config.toml
num_hidden_layers = 9
hidden_size = 96
num_attention_heads = 3
num_key_value_heads = 1
head_dim = 32
intermediate_size = 384
vocab_size = 562
hidden_act = "swiglu"
norm = "rmsnorm"
norm_place = "pre"
norm_eps = 1e-05
positions = "learned+rope"
rope_theta = 10000.0
rope_fraction = 0.75
qk_norm = true
attn_scale = 0.177
bias = "none"
tie_word_embeddings = false
parallel_block = false
init = "uniform"
init_std_qkv = 0.0555
init_std_o = 0.0
init_std_up = 0.0555
init_std_down = 0.0
optimizer = "muon_variant"
learning_rate = 0.0079
lr_mult_o = 1.08
beta1 = 0.95
lr_head = 0.00728
warmup_steps = 118
schedule = "wsd"
decay_fraction = 0.805
decay_shape = "linear"
final_lr_fraction = 0.0
batch_tokens = [8192, 16384, 32768]
max_seq_len = 512
doc_mask = true
train_tokens = 87560000
max_steps = 5562
dataset = "wikipedia_en"
Each number is 128 + 24 x the weight over the matrix's rms, rounded and kept within 0 to 255. Layers, rows and columns count from 0. Numbers have three digits each.

# layer 6 MLP down (transposed), 384x96, rms 0.042, rows 125-261, columns 0-31
115148143102125071125127110156114123089117110130120158140149097099109111139143137143124112112098
120139110148080079099109143104122108152115129140153162156096130195144127119113146166153153107136
136112148124152124166103116117112154122131143142088134078083118084138125109120116135117097113115
142121136137169128115091094119122138148130106160091160117113107129115118089190133086086144140107
161149127161089102139182104134139102193093149116152131126130131151113135102147147145165108124090
132086170076163171158119122142141141140123145120168115130068148189171140127123137111127155153133
151145105154140125088125153145079148103143167132151133136112110163076125134135130136107152099155
192143137144135104154166102135104153113113121099105124108190138099091130164095099133113113093120
079131109148127126131115108146119122102097121133101145148155168174148114126109142118128113154112
169119147120132108132114181109161102126105105099073099155137105111147115143147133124145134128146
092131162147174144129111106143115142155147113088151127102098151099130127156114168143133165097102
120151152156125151116126119125086120163167112124147143112151127105150143120148127123143114133108
151126125162120135133121141152159150152137117156135119131102159126149144152138152099125119154133
124138124112159125168070116117108147161121164154129099117157099092158185120127154140113107131122
125158137132130123121110159134096099089105105171146156158175073146079161143168131144145148101137
149145137131101100140136151157120092103153113140116157127165119147125149119112133134141115150096
187133135124117166145126162168170124162119152112135140177112145122143110177112161139116085118138
111049126140146136125128115095157132071145135110096115126144151175089159180106071120116106165110
151098113201090147129133137109130141121148130132098122138083078136122129085129135111172136134116
100138154136137137135152115128141156131159153145114153105099089183128126091119149143139075171114
118115134141113161116136080122168096133165160091126116117142111119086140139132075113146071066150
129107158166096115186140111168111124166122106120141135136083110127147156171154065130127139117146
143103139079136129117100114129135113127106153134122151091149091072114147129139125117155184099089
148146106091113103089126114141113136156179135123077107156123121115125089100152111126176082105135
121116127124165122102152146139159085151137154084103144129112137120105091129146122110141111155179
084083167111149118094101112115116122102123129139137104129146190152130082172107119100117139086140
097129106118119093103109098158101151139163113158099166125146114137115087140145162124130197141098
097114174139100143109111137107122132088128118129139096064110092134135143105125094151140124128169
105137084110129169145106121146095097116140099103160117106146123105134141143080137145129166174148
101133175156136129114113109152125141134116146111119165140109141089151113175097122098156108101141
119105104158118149150094133126128110130127087136112125094155109147119105130104159136121115115143
117124104125127142109134126128111109114135153126130137084146150093156118130098134169131122127158
111142099115157087169148133143100141155135145121142106132141125135157136097125139163136116111148
079175103101158123163173113112110107095144148113169162161161132122116102111111105126097094121136
153157150170095171123113123145118133159169137147141143157080134139094101127118165149121103120115
159153127135110120139148070114119095100119126149136134129115132071073153124169107140122123063141
138122149093149104142142166138103118182115128122118090172065196109084144186113069106104122112131
157144152109120141105137098158104133111121152170130132131166119170124111130110146140170147103144
143109132184105110104091172093130153115104083114145130098077158162113125151114129120079131133130
164174152087143093083147148142068120105117115138130077130110120159152103125153116113166080134111
097148159183128107135128135100102134135121135141104136090158121175157135148151120122124102151116
148129109188117134126130113121098159160109114157107162114145106084122112143130090119121124099181
095125118110137131118129101167131147101114113137135164166116169150094093118122098073104119103109
122140184154129107117202157104134157126115135133142166123120183096136129110080105126094109135152
135136127118059148110082144128099116071154152155108095111100134168121137131149171116128108132079
101087152138103175122114153102094184132089132161169126133126084155104157146129141111118141127131
119144111136113147168149112134113146137132090130153091086142121133102157107076099127169127103111
096153102117059089146129194120126111139150125099154157146124117111122139138123170130120100097127
128091142123147131160139177114137127139166178112137151167143112107104118166152089108122151140148
151150161157112129107119116127151143120148148115126127113134099172119080134100116149168107107136
136107143144142097143095170128129071170133127120149141125130122156099153106114136105097149125130
137152145103151115136117157107156123107120132144128146094117099071134112111081136123098121108143
081145134123111181110122112122131121143135134088127122178152179143128106104097101119121107125139
116151164153144082114122162088140087119146155139135081157147093134115175112118137098125099150103
105140117193145120143084103089117143158088151101120120173113157181143120154128115158159091156146
075104152095112118109108124116130118058160117115121152115129160117124141128123119132195136125109
127129097076096141126110144102129183128123135151071128121100129136089153138149159120133124141133
120101159141141103127102181116102117134088140126132156094156190099134127130126105122125124132152
191127163120110122087118140164120117149124142119140141111167119179103097178110105183101190123119
101125126136150110139108133142124103078117132124115102137144152083114122116120114141138105094109
103155166126118147106088155139118126168132136167147085120124158153152123115138097105115153126156
161146124131087115145119131157138151107101151171132113179144093094118117113157158122166067161115
149147117040141115131096118159124107167125131104107102125101100149112078132127157122125128166128
122169141173144155129124150143112140143101171101135085111137114100128113105165155150089122122107
127109117147135124115134154108130153128150095088122108161153105058130124134159156119101176146128
162134152115157099120148141105107179145127127128069101147118135182117104121139142082117118108094
130108105108155084151129133158142104152152118116123116188122137115164139153118139118151162162164
109130142117126097068164141168151160140141099130134123155108094125119113136121137108091120141150
135117152124129145145142156132100150167118168130095137111155118123084105189110153125133120145097
103141131139144097103162107132099127146127129125134111120087129144109172129113139113154131101109
141128141141123094109119102141148143153115136119083158171113131155111124157112110099115119128112
137125140103144115119078144111109131140120144109130122171153107150122142124099129144091139123152
127081123103128146134158103166116102118156129126104123113131111117125153172176130111098122105074
127167149104129164115106116115124125147157109135152096183139127167111107087138121120136081136114
113132138076149082123120080166094107131135110123117103137097117133144137141120124099124155133127
092099138123143153108154153095164131137139142134116138153143111144122143128112165183131168131133
096125097138129083166126110155165115117117104164109182096140125104123135136087087126124133168166
075130109153141155112140098094086137143140142141110113170132114111089148139122125086154112100118
128142124134102118115120148128136155123108110145153135154150141170127135108162115113097115103112
108121126123138117112113119137134123139116108125092124091134126124130142120148126120144127122121
120113126165151153114140142162109127116171095108179166128176121123128151154115106147118124108077
114114170131151130108125089135127156128157100149085117114150111103156131134128111121111113127109
104152130132140114128146117173115123093129174149145142121128106174181148164084143091117138157123
136135126133120132133143143126117171083164089132136113132099147117086151153146128113163142134164
157140124107116100121149089121113146149154114145120116123143112037120154113139141139118098154127
112108100106145164195130148174078128101147149148163155137164098146138168124134139133124106162138
110115093147116164162132118120160114134124103090102165166211121147108096140142151182136176165133
138137144115102122086113104155142130150174105093119129138116087134094128106119128105123085094140
125159135153133142148128112155112183096128119171163135117086114091071156105120139126132157136132
102145155112111098125153146138101125113132131051111111121095140128142128152103145136139109115103
175135116145112108090133096121110148143149112126155128145061102086139119153151129150140095153099
111106107104147121141108125118118185102134066131103091123142163130141117118143175153155091089138
115116129173085163170089119190132156078163121146163121125123155126145135124137170145114147133127
111153107133155119176162152109113132132128132149103141158112106131098164179128122123112178113126
099128144130092149169136110160131074120090115122151097150143128138116106093109102128151172132104
094138104103162146123098151113139145142121149162121115116141107181108106121169162070120194128179
124133107102108110090142135153181141112143136133140108148123140126130133064127116098132136154129
160096128133185131142123175116129163059113143114120101124137151106165115098097154124124111182173
121122137120119171125115117141115137099124135110142158128152133143146094107125137150117146101131
082143093141110112106107094105143095134153136126152140139101109098154100117117135115130146130145
142158115164113133163132136092131133148118137084101150155129144104119107072123130097090136117145
111156164142122122108123176134106137135120145138170141139113132098108118138130131167125140140103
130105135100127147113136106152117122096099135135097139121143108101166123102142128127145135116166
087127126113153135137121148101151101110183128081120096117125144112133106103138110101155106129166
166105150121145113139119145132089136184160086109156114117095114140112175155121136159140122139116
181130130118157103142140085181125133142095088154172123135153126137113116131139116151126116092140
137128095116090126166110140109173143140172125144129150155097146164126111143101103127115123105134
130120146118123143163116131117113115149114128138107091160133160105153106122140115154136103088124
122124093138146121108134150123112118136114099113152135135166119084155169103123141117139136135144
141092110159129153140141117139114149122125150128140130143135131103168133072134122142079172113152
102118099146148113143154129142110128132148088072134153144130148058076116166103174122124123130177
114108102108137123098117127133106097077154133145137154142123155122114132119145135112147122135139
117106159120096119115086123161087150149080137188160114110095141127162164132157079118125165154165
088178134193101128091156146105152139102151124129149143137085116115147145138140189132125113091124
177094127154140149103129151101154128139135160137143148169115121101058091130112110117147099138121
112129124091120162118069112147113111140126126122145144125149133123127116148129096110142107139111
108125144106105116149103101115151092130156149104109126080153139100112129101093127162117120130153
092111137097145137134118125103116134094116117117098105140151131117129132097122129111168149149111
100189151168151113105174120108138194146100098114134113125111100154131159142077166128125132105156
134124126130114139160135158149099136130139102126116100153116133122104091139070151116166100140147
128117108157119117127142133098177139131153115097101131182110113147125119149135105119120068104154
133147120120157109149073109175112158145142141085163139145102134150122121117115163143105136177111
124110109083098112154116137116146127088110118139105066110130121107108109106120133117179113132130
123138113161148170152125151108164127113114135097111140129151131156139115093134140094101113107085
099127152114131142127117125173152142113122135154095151124141151150107137141136086145147120163105
126128134077123114098157124150143142131121147119112115156117098154081109153129116109191114129146
155112157139154141123103132112126120110094060109090093135155127134144131123179090130153118141133
083109126084131128088131141157139105122136156114135144131158102137142127150155081153138152140143
108121111119120148127182077112156156123130151129122146121143126137097104116133110136115127087119
127131130125099136105134131132101147119128123091103117109134140148127116141121063116123078160131
153124108142135130109120139149137152088105140136087114149134104136114114098091108126141114139143
120142145143114111122076104160131145159150115129138100132146140133130164104088118132118092078104
133133149138140151127135083098107142164115089142158152141118096128129096133141100166141130114140
134128108144110118143103159141149112143151151097170117131095106102101139106112125145133148143108
142159158106136140114140135163169151121119139155099147101113096141104063120135133175122115139139
158121134124111118136096097174140150130098169089134122155165130138105099146134152121162167140151
086161114118076134116111108110155151114156202122108166134121156077126120152136131100123163127142
# layer 6 MLP gate, 384x96, rms 0.172, rows 126-262, columns 0-31
127149160138098146129118190096094088139112119124134130135208102107099118094125146098133173162143
123119144118150121119136179140132151154090121155106149129102142164143081109090114101149103125098
142123153098114141165159171158122137163147108078131116116142110112105147084103120188110103148143
103140078112108117124083128086102080172120075124146103124120161141135131126114148147133161105123
166177143090124128101118135123138116104097121114161145116126181115130112096122119125121150101114
152129083143155127136156151143122122129161062145081129151095090140110162141118114145121157100145
137102153122094115070096145105143109140132122134165155088083137132141162124168144149122167110110
094159114105132136141162111148154133110116107131103119156114126151103117143055111111107135110126
147121155092133101120156123132146114112128138163108110131108106161143114114144114134104106175136
122140159106163133132179145137134097152133107094140113114137149119126135126115131133103102108121
118138130130083129122168178146129138147098103121120161114116096128115137124085152133137115076140
128122116146105119165152124139120107128111144119115111145098148110155083108110099126129124118096
137122123110102156145129108126118111155136143125125151138127135155125168157088113142081130126114
091122131141147136094168109138138126105121140144134139121156198130123128086110122116126095099120
133095129105158164105138170109109184133120161148158106087132158126126139120131107092120113152124
153094144123110135100117136126069162095069090136132100092166153111116134133142134168118140109114
147123125153175155105129139116112129154110151103156096128154148113124155117173061104127166114154
131076138112118103077113115163132139129114092115112108094148149133113146203170071106091112114142
115136155121133122087130156106145082125103088119143122129147112119146115096179095122124141120124
090134083126138155120133102107109146130098162112138100116080133126100148075141122138173146120132
132098111151131124100148160112118123133082112117159105163139101165149126135172171152120130083140
121133148091128134134174139117135120120143162139175111115138099139136152112127125095123174109153
127104119141116154152143105115126114119103131128130120111102120119158126151124132105143130097157
111131150149117105143142113116113146165087120113173097121106126158144170158140119172131129119140
126107102155123160099134136140163116187175140144127111142108144135140155057116139119157122059165
110128169132155159164142090143135129136123132127146104152090133158117137121127095151155180122172
070164127110134125169143114127125095139106106120125093158143136127106155113125098150100158117116
155101079134134093122132114132142048124107072133199112139126154127114125134089150143137121156137
134117156103147138114100124161113158175128120091157122128072153129141140145135127087122169121126
165085104087125107139137139139128123100087127153100135121126158143141103150106094127129160113102
129144120141121138158132126079143171165123136159133086150106105107091141110130126140118077104107
117110148109139085089141128116101113098146087159094088164151122159098126118161135127131154165185
147148137158129159123147130121136122145113143146172160097114122179116154119108139175091143175176
087090136102132129073174093132145120123140111156140141133130170097123165141139127120148112153136
112123134117126117102100134139116144093083190149146083088092115119137118080112141123125162128114
104135132132154118128104149108146117089127107124112124137151082128117104125147111151121098141140
124113140158109127142165157154129106086110121136128123139130114114146153136107113150140127167132
160112122092136135163120115139111131077145143136181149148132070133127156138114159122157153156153
106104132079163136151151154143122097099090137118128168133132140136119142148105130146111167096086
142142150084107130080127148082187084118119139109104116131092130161133107146159101170117118094173
126140138112130140132135119137149113119136134082159104141115125155141129156146075134153111108184
158117086093110124127132147124117141172147105099121104154127109114170128121101178156139138113103
106160141140177117091137081050149118111136166153169131163155147114112081115119130103131168131196
112169136083154126095126120120122135159083151151126107138105121155090183124141180105124074106118
143091125079112150140171137126142125152174161124090092135151159135138170060104133123137145128109
125127158084136157117086124135171096141115132145115142127083128135136188129118099173102133140155
118104142125117121105141159096162167124141118105114113139137124135143118118145165084124076160129
143123129128098145112121125105100187136149114123133110114154136144177127095140157134130142105122
121115159135157117125120147122105158134118137116106100148104119132133130129115128142144157095104
084158119083123112136157148106135191134113151168131101117115144136126123104130138131142068158152
153152143124140127142119051102122147140112161110112100153132133178101181119177155132096125123108
141105119126124106135131150120115103119119123119155089120140140124139108124111158137126092105105
123146081086155108158124148137096110083103126140146157109134144164100145146147093126156120163156
124132105119121111102105137132126111112122144165126119192157139129090148130174108169102109136146
103114146112126102097101153119067116072139096110141086124118102136105094147108117092165149179164
133138124075157135150132112139138123155129110162126081132102139113146108117140106162094095107144
145122126141127141135157106086138111103161140154112111146112151144097138123126121131118118159148
110117131148114140118094115172127119096106153145137145096126160130125145122153093170140103096149
167151121124103159162092133147174128118172097128111142122119113118153123126095114139132115138158
108089105096118117137092101134129138126098129118121165170129138109120156154120126109131116130142
161107162105104111170120065113147117147144100152136139142074126122137134120114152137135074117099
142136117156115120088177119144136116096125140109131155073082175124142150085126117128138133105144
107154149109146122131077139124083112111125138137153074105121154128103131071147159129088090131085
097099169159170160143096091125131146121102103076120112107095148104127107116152125118156129087136
149099123129138125170115131153168085136197143147113103105132142126146075146138146093101117152146
095101147121159171158174149113158172127103103184121130104067118164137123120118126107116128088123
159116121114114159148165132130185132181179114160124128102093152146107158153128099074119163119136
117130106154118071145082125133124090124074100159166138144146145174100128128127119124108135158116
137151133129144120145155134128105116107106128110151064142099122141146125156162123114129093089117
139134082111147137159121174152134090124112135125125117142094132128127148118124142108126094116170
132150133140127163144105143158127159159109069130136111099164134100155139146141126128158112116126
142119127125110142173158096157099148196126111072169122156094151100113104093142137097128121133154
127147103132132103161108149113102087125158186137150140135125114121118114072149093124133134147113
121148132140096072144136100120125129139137119114174138133117121099150135128126077099153109122095
115161114143142122159114125126114121139113160139123130130093115146114116134177082126153095111117
100119101131122136082111057099102120126133128139107125153144142167139101113152149098124113134145
143136154101108141150097144130145089165149181078134125176112123128101111095138125170153116164130
126095153129124100185111149097154126092149100098108102126139152110116115152144119102100132138130
072123133159139141140113128092138120107141158143146157139133104120126130166136129105149141139121
131135130135143169133107112151127110126120145147107123110137119159111130122151123131102118113139
112124151113166108143119079142091119140120116119129103135142115128126133098117151129108129117132
125113126125112151105106106120156137168145146115173099077129126150095135162138088161105116099111
105142152139124082128065151132139167099122119096164114128070170129164123098123129118106084120164
118067097119114139117151116158097125140130111125095118138105131092105164140122159108158098104124
118136148116102132143135123105155086094133114111124127095080169133092158147125123136111213147143
149130175081118144127125094156107166136139138117100134151110159144109144082125145124104098109123
132146115115148130109132088143127145101112139135150093122137112133115163092150123148125150123162
138148125104127098156121158122111136110124123100095080192132117121143143144090151166123155104133
123156114123128187073136136123150155141141091168135121083144110120101141100158111125119104108113
142082076143114115151113114117137164154126137119118109170081126112139152110109141134119121126108
132072077135136096101124125090109086102128115142127098128106121128114191083124129109148084096113
122098109145158142132171117131142142156148171114103136142166132149129139148098141131112112111132
088107079139161152130130126162097089140134175170152091130139132148097132128100081120138116106135
173068164104124139149132119125161098112141079133162117168098150102110109103111079151145136135153
147083133092159134121149127142127158109127121122077168145104137121134136111154131160107166115086
132113145145154087169103161142143108119141103158158067129118125163110156162131087099155154193135
117148156061123150116114099103141126169100089156172145103115128079149126122134117108135202133126
127130105132140147120130132113121062116093122148168147108122140134131096108139109127125128157174
129141161114124099119135140156143122076123148119125103139089117158149146112142133113128125114134
101096164130135121053162177128139158126103120141150113158125117139112118158120120099137090138163
161117142129104109110146134131146145082189130119083129118119134125137164094127119138113151088164
140129136113119086119134124172132130133170130135090132154153147111161141116153143129175115115136
095137102123083118162112125127130124136132137174158132141100158155142144097166150107102128122114
133153112162119116120101119109143130121093116099101099113153156094084088150105141149124121177134
135117117108126142133152150099158114183148158178132110084116138171099134131156137092086154174139
154117100107127162126104087129147158132127112157125120118156160123132134108146105141109147181173
112124156110120103133125073133135135140167110100102111174080158148139127124120128136125128139156
113150109109207170108136091123117149138142124070117118187128141159157090120108095087141095129147
126165102116136106108148155149152141117130110121149128123147176164108156147155096110076152140108
090110103098103173147118163149111117100130094168151128102119099179148134119133124157133148126102
134102093098161170127136136149138127121173133123141098137099118155112067113100155138126148128116
129130197117145125126138123119116119151065133140108096081104182123172131135091092153096165137125
143158121176128156120196134123197126106147124150158101139161122132128142127070101103108142099147
077103110126145144095099157121153091121123120122137124152119149125120089149139154118189144107133
088126117180138081118115158118110133087147139131183102127098117137137115146103106150120119117133
141153127104132155136133141100118128109128125100077141131128113128123143085124150091125136154118
122117170112143139124137144142125131120139132191115108148116163112094098150133111081113124117137
159145107110142133137145126133152097097120123123130151137137109132125128141143114152125139122072
131135137131153113123142120124110124149112136112127113143130127149156141098120153101154125130092
142133142094100090127075125115127164164159154151117138124138141175073131130126120123103156151150
081148125159142116155151141113142128093133104151128139152101161159132158094121185159091144158110
168120137108128192135122113122121135135119128146180141079095102094117176143162121116088142073102
168105138089100114128141087139165122150117137113145140132128114129125083079131126142097141170174
137142166112141147130139173138119139153091122125099115103132142169185161172141105101168119177124
106114130155136105144115114147146150124125090151129131144103108126139156137106150093137114136137
117094152155120119087124090149104117133106130180111099112114104139141091115201128128118095144164
130114113135100175110119118135155100121072128143107115115101121105170150166137092133156133171141
168151138137149099127190168132131131142104101129132117129124177107102139170146153120133115180126
143071132142125119145102182110115129121134133127173099153123127130148160121164129143148102157135
136060128116107158147118202112121122093127142080159119122125157119154156101148127109137134168109
147079086120131169102158148126164158101127128134118135152120132153136115105149108112117127129197
101118141106077093104110088152199151106125121133110157112142139088140110122167130128139104157125
124138107129169141122126151130131122112098144157161124079122085155170144128139112165116097085138
123098125138116138099094151128152184144133149109114153145149140104160112102092113111135126106137
100108119120124082103133102100135174118156122154136103110144140154161111120157125138096159117157
112144127178100115111101118168133179146123112137157131129101144148111164124156140101153092082118
138142119149067135123112124098152151102138115153146102144133101148088137126156147129167128093132
# layer 6 MLP up, 384x96, rms 0.182, rows 126-262, columns 0-31
122097143146149161152150140125162104165136144143103155142106123128137092172181135131129103159095
132155169062106137107125110122159122127141130156093123135136103084126155093069138147130139071125
103103099146123160107099105095086153092181167130125117116158112103135123165142101086112111118130
151167134159172105122157132073139142132166112126130112160098181133158110126119128157116102112165
143148133112134137086115135158156150133107190080129071097136155142143140142133105136115186105148
150089099099128112098128193150135123087128109122162138120178137144110079142122102096149196166153
158141052110131130175134109127128142151147114106135082153138078142127155132093081131107057107157
131116133158106143164168093112133138131102166088128119135159067141106129138122089157176126158103
104111127156107153148122134130083142148115096169173112116130123143151089089162151130144116106152
143070143132083140127115130095126126146124124119129138142137090136136145146107126129114139159127
141140117125100114146133172154167132116122134113107105116108156169130131155111121073127120144157
118156109153154140108118150133081156117128171127135123130115084144110106135118112125104115170101
113091148099123155108092140149140112148096130118109165162150121094160089130160146116161137133162
157129104126126147108109137105143140133126116094112140142120118136171159130110083118147145171073
117117147114146117106139099129117136094101120147095102117135117080110174135121134113121143122126
130080145120149147135137116118117161074107104093128121108188180132170141155125144157133091096065
106112114160148128097112144136128137120110086149112152134127112114136148093151146123120116091115
160154121133141132130097101083146116137141144138147147170123137122149110079119170120164141126127
157135122113137146103139104124139122146113145134104115112126121155126097131122070145189116091157
147112123127116120213124123119116099119161122126077131128150114130105114114125099131104118126117
099070162151143117139111163181148136118130137171134166118165158143143095131125125169128130125142
119148153123136126111126156160084161119082102128090109147112138094160151077125150139129134112156
141126132105153145098100099112126124123130171115151125113133110150107123120080101113158135134085
116133088147085126129090130093136167115123143085102118170097144100116072149163151115124097114127
109109122114135139172118097136158091153138102079167127140133118159150146111150139124155165127169
124167063083120150076128145147099091124130127126135121138133137172108121121101121124152107173138
191077123136062160141142127098089108124118119111154148085129133171108115153081129105141111096122
146080126142114127139116130122129124146142172140143127063092072076135125166145109108100073095155
141118107183171113158113151114114145155121097158117152131116122107124132156129116133108127134162
153115135095139118140147113172156123109115138086157155125123132100120143122130127150085161138110
142149175108142124086142132103133188116123164136100118126097117136108118131127109087117148121151
100120120083157109144122147132145092136163117152133161125142097122153128185127115153176154123122
133141185107116132149112125110161114148141097141124138117087082148123100162151130121144104089133
112099134123146119125122107110132139121125152065134115136184149091133141115109116135107120114155
111127124120135151115124156164104106116143109082049171092130115107119126131083151155097097086123
116134124172112088140125163132126120120101147156137139072151122113162109129127150125143152151124
113125117102110138158128102086142119136129130105136094120161145141151102088124118104146122149140
131125155140122093131094115133102156103146131094087086102107099126154101117081145125146134108113
120162123155146132179119135124116112111146129136122168078149128074152138110127169144102148126132
130126163092116138083142152120165108106135119109085153107133119122137110122138130105078158107159
144115133134106127133158149138112135103132128179117107133105149148174125136136105132097193143154
124137144158137127135158179129116124101151137135124163099136111125095118134118110100142106076122
116105127132147171127134158119125164148111154105121115116139064115165111165145109163169133121146
122141188128147105088129134142090155145128110106176107169114119149124149110126101117156146118138
147131147127131125116185136096132138112118117086129137103142135140148163125117047120141100080094
177120144102128116097102096174110119110111127111100144129172127114112125164129159123119113142108
120126132154144141119146097126094110148138082123156153169129158154132191130135099104112137153174
144138110136125080178171106130126162131107105198139119128126148110123125115152102145118106110100
167106152162172115126138121081087166137150145095149122126131151159102148148103111118088115109134
114147127090128132152128113135142173163173124167100155131160169150105126113112138117127130128169
149109125103138116150147140119138130090145091102112099137159142115134100147123121153144138138131
121132131097160142125151138130122142133133137139149142113089094131168155143156136133114117156151
122141173133118138130148105120127123169108124143096110155148144090167086152167144106147134130065
116145101111131139118104124127138131148163113170117121142145104098109152116139089129104161131131
114134121153121117158148131094135092104120125173149113125120127098151130131138125140131152123144
156161117102133117128136131113128166117139100164100127156147130132134116104100120121105150131077
154124104129162150160087128152126177126134121154137122080128095118148145096110107078119149109141
105128113114164090088082131079150098133112128148122137122120205128085079125148128155106153115089
155174101167112146147146128137124132145136147116109145098128140150148075105128137134113109159162
124098085097135091108143099151156146083091095118172161168138105149147130123118139129127143149143
065107127092136136133086139095141087165147129128127106132109099114149148115123086164167135152128
122132147146149124132053122113079108172153104129146120178128105114073133128131120147112091127133
117100104099127104123135168109152084117123144098159141121107079114130161094166100114110104126104
092154148108093094149168105135115148149170153104134111168171115123152158114144123120111127110130
120106150146112075108080146126131119101138179122180116146097174166089119121138110136157118148134
175137113123150105099113157101082087107106110105146132180111095133142136142085119119125094100113
142124119134131127136120140110127092112116163095117132141114142128056104125135148139137122175121
139147128118138118134134126128121142076118146120114112154105122109085146147135098104114155064077
122105102100168139145133133141127105117167081122127146168120133144119141155114104133134106121130
147141135154113164135127115116171124116123121114128144119108130127151131103111132175130146132122
113118121128147109155127108110109164086139128150136137131155111109108125156148146126121129103119
074128129132109119109131124162135117140127158096104141127110146145159132090083169144104134125153
108136137111100158116105126133123154113141135138156142125152126125115153120165165070150102156139
132143107139140125123142123117190136114208123106119130106101127139122110123163103150108147129155
131168145121119137167115110125126138125089122125151127170115146115120111152142087146153114159133
119122116098133088134118136115097154090164104121158065108125095132138116136163130116122158141146
140133110105185139133150160157128137118108122139090130056098092118117145161098132118153174123075
098100164115146135142131113111132145108114159137171087101144102154136138133120103094076128093131
161113113130137139081147120141141138132126154109156122141174129137167134143120128127165110109105
153129126111118116118135120141080107121134113147196112105137124135103136030124147165140147083137
147141102146150144153122110145110069091131111129160158112138102105144158151133135110126097143082
107118143106177130114104137114139123149144154126154109109124171104121130088098119109093093075178
086102134143108143143149106111174109140098115129117133153141120113130191116086131151116128104115
100119130110150107182110109124115152134158160122136119141100163180129126175141163083126108138131
071091130116141104158151162112165134156140102166115119126124167117127074087124121132142145159129
127150124112148107111096153105116075115130115158140140128125127179125088158148119105163120094122
112117144081158092137121139124100110134098098116093172201110150100129071126098133114138163124134
138131153116125109112094137142104117135148151107140101117151130165166136146110125108105101076168
141142074065138123063093129142112143153084093178105112103133121106122189119136114165153155138108
081126183120150118140097087128171109122128168161138132112141093120120140114086111124138150141163
089148101168120103181128146147156131116137098109150139152144148127097148099096153149135173127156
155162151122109119167107133076116102148145135147138119148163128105113172090145107144127112136158
082116089130102133116098130159104122133110174151127152129155163129142130097205128105151109104115
112096105123121125095174075157115147111079151125117157135134168112124131141135149118139142110126
136109156123118098156135074135111115180141148155114135157118097114158128149127108126121132119133
127125133107104157140117115121140102113113117127120145156153109119129140093135117133187132141107
104100133080161143122166091127133088137130140113140131147153106132152115142152152135151103139123
147120119130094117106085078086121130163181132141074119155126148155130144119104106139138108119156
102151110151125114101134120145090094103082086122096138146118123125135114127106140160096133109106
161124157115135137164103146169082116155114140150132121131124153149066120140120119120115147165154
106114115147152107143149120165167172111115178120117086111111120122152141122104094113137061137130
158137111125133119173194098140131169164112121117122123148107121134162113137145164066117130137124
094128070170099118124156102094151094139122123108157144121109152144151129113111100099107101116131
110097129066124168074117092093156141160115125154135128151131078125136122101104100132154145111115
121111153138174114140141112175118157169141157141097101134177129132077113165134130067149148116123
127118128162106136109138106145091132150096149110123139107098132129076172149129082098139123109147
147178155139133119179157156111137131136146119131150136166120138147113104157134164108161141143148
136118140100139150162109121119139162127153157147099110141141143101125134168160136094142098116057
117109116136125170165145085130153102103140114113121078057122110087103104119114117097154161161126
142134138131146092127086107159083082107067108100144130125131151104170104128109162145093110121108
113151093122098130107122106164115154139127121136102137130105123130112144135154126177145157118113
137091102149135122103122130127113148104113099115121123142123134116147144122085141161131184126074
134177157128134096139101155170153170118137164149125117131107118131151144121112137106141118114123
127137156091131117113115139091132145142127126156115116089151129128142142102115159105103158121154
129102145100128138129142166113106137114093162127164125110126152130135130130135165134138107102131
140095157091129126106125163141134115153136122114131101144170098159175105146160140123099121139100
108050144112102136151119124129110103127127138100106136175133110131139133110143107146137140130185
119166167131161110143152111153157106168128103156126129121161128143104139165126148140153128149135
153179130135144128115134140157128106069132144133102160126110102164151109133154126130130119130143
143078118156122165130131104165118140079097166126152131078137131147126134087147097128170109159116
103141119149154130109177137152152123084159083111128113146146099123128086121084141122125139181137
079126138191158148144146145155108142151117132152097126132156116112122152158128113170142131102104
162158136127114113158136093137108165087131089151130111161130096144091100130092152156136141174151
127134100089136144162114138115099120158148129110143112143099120160169152139104120149092102087127
158142160125159117179144132123130114131137114161132131111122114162141139083134142141133163134100
159095170139119122113137140172129150138088150140108169130152055137118145130112125131109133140171
132112090112151105135108128110113132144105111138109112112138112133127128139162135167153120159118
179107169129071174125122149140081125149149141124144116105157177121140137124156111117131126105129
153152166144126097091145099137131153170129165132123090154118150097128141123126105134130128115106
156137116093128141093123117152110142080105127122102153139093125163114143158114113145120123132118
131134103157142109108149189138133073144169156143122159122112105143109116143137149112118123162093
125120140105185132100165109114130137151137102143153114126157101156216124133136126094131150128108
100155131094153123164165078141106092132131144159134127133130126102076114126145099118111156113161
135129150101125096138138162159125138138100152162123145111130078121165172144158122183121189158148
104145149145125098122156117103100122093136163138154110093134153124119140136165117167099109167121
158096075120116150119169117132160133133100094130122177138144160142150148151096157164136172111146
101162142132139136138185167107100128124148131108121113124154120124105129146108103126071137138100